Weights of a small GPT-style language model, trained from scratch on English Wikipedia.
Architecture: LayerNorm before each block, biases, untied embeddings.
Training: 82M tokens, 10041 steps.
Each number is 200 + 30 x the weight over its row's rms, rounded and kept within 0 to 999. Layers, rows and columns count from 0. The size before them is the row's rms in percent of the matrix's.

# layer 4 MLP down, 128x640, rms 0.0475, rows 98-127, columns 560-639
101,239,214,190,207,178,206,189,266,192,203,247,182,212,211,242,240,185,208,128,175,178,131,204,154,193,160,185,220,213,158,160,145,229,216,202,193,227,156,197,133,237,244,184,159,215,190,182,176,142,228,203,200,221,205,189,226,201,197,232,248,180,173,176,130,227,146,219,230,191,213,189,212,205,227,179,233,147,181,201,150
105,173,205,158,217,241,208,206,192,218,208,183,166,232,219,162,176,260,161,197,181,245,217,184,185,220,152,272,200,226,202,196,218,186,203,187,204,241,256,242,167,201,207,196,200,222,253,228,178,277,212,208,205,193,196,158,183,186,248,272,187,240,167,203,189,206,226,146,246,253,267,235,179,253,166,240,236,210,181,197,184
104,140,267,207,240,174,184,208,175,231,209,226,215,184,202,162,226,168,217,171,196,207,215,185,224,178,222,245,234,125,225,200,176,186,221,214,267,248,165,186,165,168,136,166,168,166,247,190,239,186,194,243,198,114,214,152,201,221,165,226,236,180,282,237,218,208,134,171,193,242,175,212,174,187,218,185,240,146,234,249,158
098,170,214,199,225,193,206,224,194,248,179,152,149,206,153,237,230,172,127,161,189,173,181,239,223,194,187,230,214,244,165,277,181,168,228,178,211,242,210,160,157,184,203,228,178,153,191,194,236,237,166,206,200,174,178,213,181,203,150,148,211,160,202,227,181,179,184,153,248,200,191,248,203,183,210,182,236,238,186,202,202
093,188,221,187,206,222,228,200,184,241,174,228,125,168,232,174,237,189,228,173,144,192,169,165,190,239,222,175,212,236,245,211,190,195,213,221,194,210,209,205,183,303,200,184,207,232,239,245,236,180,230,199,215,183,264,216,193,152,229,238,190,211,213,254,225,238,220,208,248,190,157,126,228,164,220,183,196,166,224,203,243
097,173,208,175,174,228,208,176,167,139,130,178,215,217,208,235,205,177,251,272,220,161,233,189,225,213,171,248,185,210,230,273,155,249,164,241,185,207,190,247,245,211,184,198,246,151,161,176,211,186,205,216,169,183,175,245,184,202,213,239,249,161,191,191,187,162,223,166,197,217,218,204,194,190,240,181,199,192,199,241,205
095,227,203,234,199,186,201,212,162,193,168,198,154,208,223,165,222,153,197,247,166,223,192,208,177,231,211,205,195,205,200,194,196,192,221,181,226,223,220,232,175,260,185,180,167,214,215,190,209,186,202,185,176,228,229,180,193,236,205,186,203,175,174,248,187,224,257,180,271,227,207,127,229,225,181,210,219,265,215,204,184
094,227,201,209,205,199,175,110,237,201,168,182,236,216,182,207,135,249,213,207,232,232,210,192,151,191,218,147,229,186,171,181,205,165,219,215,222,217,252,259,189,178,224,244,203,157,186,146,197,206,184,140,177,209,146,217,172,197,191,195,212,253,204,231,195,231,173,207,186,182,186,173,204,180,182,170,176,193,186,251,190
100,195,244,227,209,131,189,212,220,213,201,149,196,107,185,226,201,202,208,223,223,133,193,223,218,177,199,241,244,212,137,195,233,204,202,185,239,210,211,196,225,215,163,164,254,198,153,177,229,219,143,218,191,185,162,179,188,217,202,206,215,241,203,252,189,165,87,208,236,202,246,212,192,214,219,192,223,211,216,196,199
096,201,227,218,217,215,186,178,183,193,196,195,206,201,183,195,157,140,210,236,196,174,148,172,247,253,194,154,174,181,167,233,199,215,221,231,226,194,185,165,184,152,206,196,175,190,173,187,211,188,179,125,216,123,202,223,174,228,216,158,213,254,208,163,140,215,163,222,208,289,208,235,174,175,184,207,177,225,152,206,219
097,220,156,194,203,185,168,114,210,200,190,194,224,201,167,259,200,223,170,175,161,229,221,250,190,226,185,201,165,209,176,179,185,221,198,197,246,188,200,212,221,177,202,193,225,192,195,146,147,216,228,212,194,224,137,166,185,198,127,229,175,217,162,213,179,202,167,167,206,167,235,195,274,197,261,142,181,216,236,207,185
098,230,211,205,214,188,174,213,216,179,216,218,198,158,180,213,205,207,213,172,213,221,190,171,206,199,193,253,219,223,214,203,208,239,174,174,229,227,198,150,173,209,164,206,150,159,201,213,243,161,212,193,202,243,171,163,246,168,208,150,190,171,212,176,193,226,203,250,197,203,229,237,168,182,242,218,236,133,175,206,220
106,196,201,207,196,276,198,246,225,229,147,185,160,213,211,205,213,220,252,171,165,169,165,175,174,212,208,155,174,174,203,171,181,275,168,211,140,195,202,190,184,235,227,222,194,191,209,242,195,206,210,162,155,240,213,168,221,232,210,189,203,158,191,123,206,173,263,206,217,205,240,215,221,210,166,244,206,207,163,189,154
094,266,200,152,167,206,240,190,173,232,205,230,204,216,214,172,199,198,159,164,231,199,182,200,187,210,209,201,219,199,146,159,251,256,195,251,161,139,243,172,225,196,256,175,188,203,247,213,243,217,234,201,217,190,189,177,251,188,200,167,187,225,191,202,196,212,226,198,162,201,213,198,171,210,248,247,224,147,171,197,172
100,236,230,222,197,229,210,190,237,246,205,170,211,162,192,165,233,225,186,163,228,174,174,141,162,159,224,178,185,226,231,180,242,222,233,200,203,192,163,179,172,194,223,138,198,173,190,187,207,223,184,249,217,185,172,151,206,136,205,254,181,197,257,185,224,182,222,161,201,194,197,199,181,232,198,178,212,212,188,216,155
095,153,189,264,186,169,242,207,180,237,243,189,192,250,209,175,197,260,189,240,211,192,214,221,198,193,213,212,214,190,148,185,165,235,150,167,196,200,227,219,179,222,186,187,265,275,208,224,239,221,167,182,186,202,186,215,180,187,223,153,198,218,200,211,213,211,204,230,235,170,242,186,175,236,209,195,255,272,172,164,204
102,204,233,221,146,207,230,214,206,240,231,225,201,251,191,176,177,212,290,214,231,187,196,188,158,152,205,209,169,205,172,196,175,267,199,206,160,174,213,208,241,215,188,233,195,147,186,236,210,153,243,244,167,192,174,198,198,188,218,134,235,250,227,240,241,182,213,243,224,195,220,227,173,181,210,129,189,225,170,174,237
096,172,139,192,151,205,160,263,161,171,190,195,213,202,185,161,235,218,177,177,216,215,211,150,229,232,223,247,175,191,221,158,203,221,171,182,192,177,190,195,261,153,209,220,278,232,241,302,212,250,180,184,214,221,228,183,193,216,218,203,213,200,192,184,215,176,215,212,243,202,162,176,245,210,163,168,213,175,205,199,222
096,183,280,206,222,245,225,201,155,172,192,184,185,177,194,174,177,236,199,202,218,174,208,146,207,174,208,184,191,166,210,168,168,183,259,227,191,183,157,239,165,175,202,270,146,181,157,210,235,150,217,137,232,175,203,179,204,183,206,198,196,226,164,195,194,212,166,251,231,158,135,192,203,219,197,185,195,168,244,208,235
103,169,140,164,211,197,233,173,199,167,197,235,172,182,203,212,114,221,218,226,204,228,192,178,186,202,210,166,217,185,191,180,215,173,208,195,195,195,164,167,244,118,190,143,195,228,238,157,208,232,151,223,171,225,207,163,244,171,205,222,178,208,214,211,204,206,186,215,219,210,241,150,211,190,200,218,181,268,208,224,218
092,240,230,199,200,223,199,187,137,233,207,210,205,188,224,229,178,154,154,175,191,233,183,225,195,251,232,229,194,230,230,244,178,144,211,185,181,202,201,230,240,154,170,208,233,212,179,192,279,188,141,188,231,203,157,155,202,263,198,157,132,221,216,160,204,172,234,194,194,196,229,242,198,202,164,245,176,173,215,194,205
093,167,209,167,243,166,185,204,191,190,202,192,216,232,202,220,233,202,223,221,101,204,188,189,224,223,189,183,212,176,231,195,159,227,193,192,238,253,175,221,187,215,192,219,209,195,162,131,195,184,246,196,207,227,174,205,173,202,203,209,220,246,217,199,175,195,197,255,198,233,198,202,226,209,226,191,147,242,177,165,188
092,219,211,183,204,211,218,169,215,215,266,172,192,192,168,221,171,185,153,167,192,219,217,258,216,197,164,178,209,181,194,222,196,154,213,224,171,262,224,164,204,205,213,246,128,213,244,162,182,191,179,180,186,159,205,138,187,245,158,145,183,201,230,189,217,225,211,206,197,188,176,214,164,174,158,164,201,187,171,221,160
101,242,178,180,183,203,153,177,181,214,247,236,238,212,210,159,286,213,131,191,212,170,173,164,167,200,217,194,174,200,219,247,226,153,158,198,186,204,242,207,181,213,214,185,199,201,222,209,216,242,205,227,248,177,247,211,209,215,209,256,196,184,212,242,216,226,236,234,245,256,181,167,173,164,185,216,173,174,196,201,165
118,226,255,197,195,238,192,183,204,191,183,195,187,167,182,213,166,208,146,218,175,167,192,215,216,190,179,215,229,249,197,230,172,165,212,228,162,170,223,224,195,178,211,100,210,206,216,203,249,155,197,218,232,198,157,209,170,190,182,185,191,165,163,173,205,200,261,165,199,175,195,233,207,146,213,169,171,170,166,200,185
097,202,200,212,206,179,205,260,234,236,198,164,237,183,285,230,231,194,170,144,205,232,236,190,226,199,153,213,194,255,175,211,160,209,220,227,200,217,214,212,158,164,224,196,187,215,225,214,184,218,215,173,208,209,228,240,272,177,227,191,241,201,217,202,180,129,176,204,144,202,182,202,213,149,185,220,224,155,206,187,278
094,204,247,166,210,189,221,170,215,199,198,184,172,188,169,180,201,217,175,215,257,208,242,213,134,142,184,147,214,174,217,220,206,202,130,184,233,150,291,187,186,234,236,226,199,171,162,180,200,217,249,201,229,159,191,182,183,200,200,217,212,184,208,187,210,233,176,183,237,197,180,190,169,262,163,170,224,165,254,208,229
104,211,241,217,221,225,185,223,173,170,239,178,239,247,165,158,206,204,247,216,224,188,167,198,179,205,224,187,208,168,238,153,197,230,182,206,205,173,152,172,190,215,223,225,227,204,143,201,152,233,204,194,193,176,152,173,174,214,209,186,215,152,169,185,134,186,226,184,246,201,164,147,187,185,196,241,199,188,189,157,154
098,201,177,224,167,197,170,169,252,114,200,168,226,198,159,270,187,225,219,204,186,193,165,250,144,188,195,229,142,236,165,204,158,242,219,160,201,207,203,158,196,227,227,230,184,213,228,214,180,244,249,223,192,216,174,275,210,163,195,171,182,215,190,199,210,216,228,201,226,245,230,196,158,197,216,249,198,199,173,208,219
097,198,223,254,217,206,179,160,175,189,186,224,208,209,177,142,189,248,168,198,198,168,266,169,179,190,259,246,244,209,210,198,235,187,286,191,204,219,187,199,216,222,196,216,194,206,209,152,164,153,225,252,155,213,209,173,231,238,168,176,181,169,180,189,206,225,176,212,151,239,208,199,213,212,183,218,173,204,190,177,226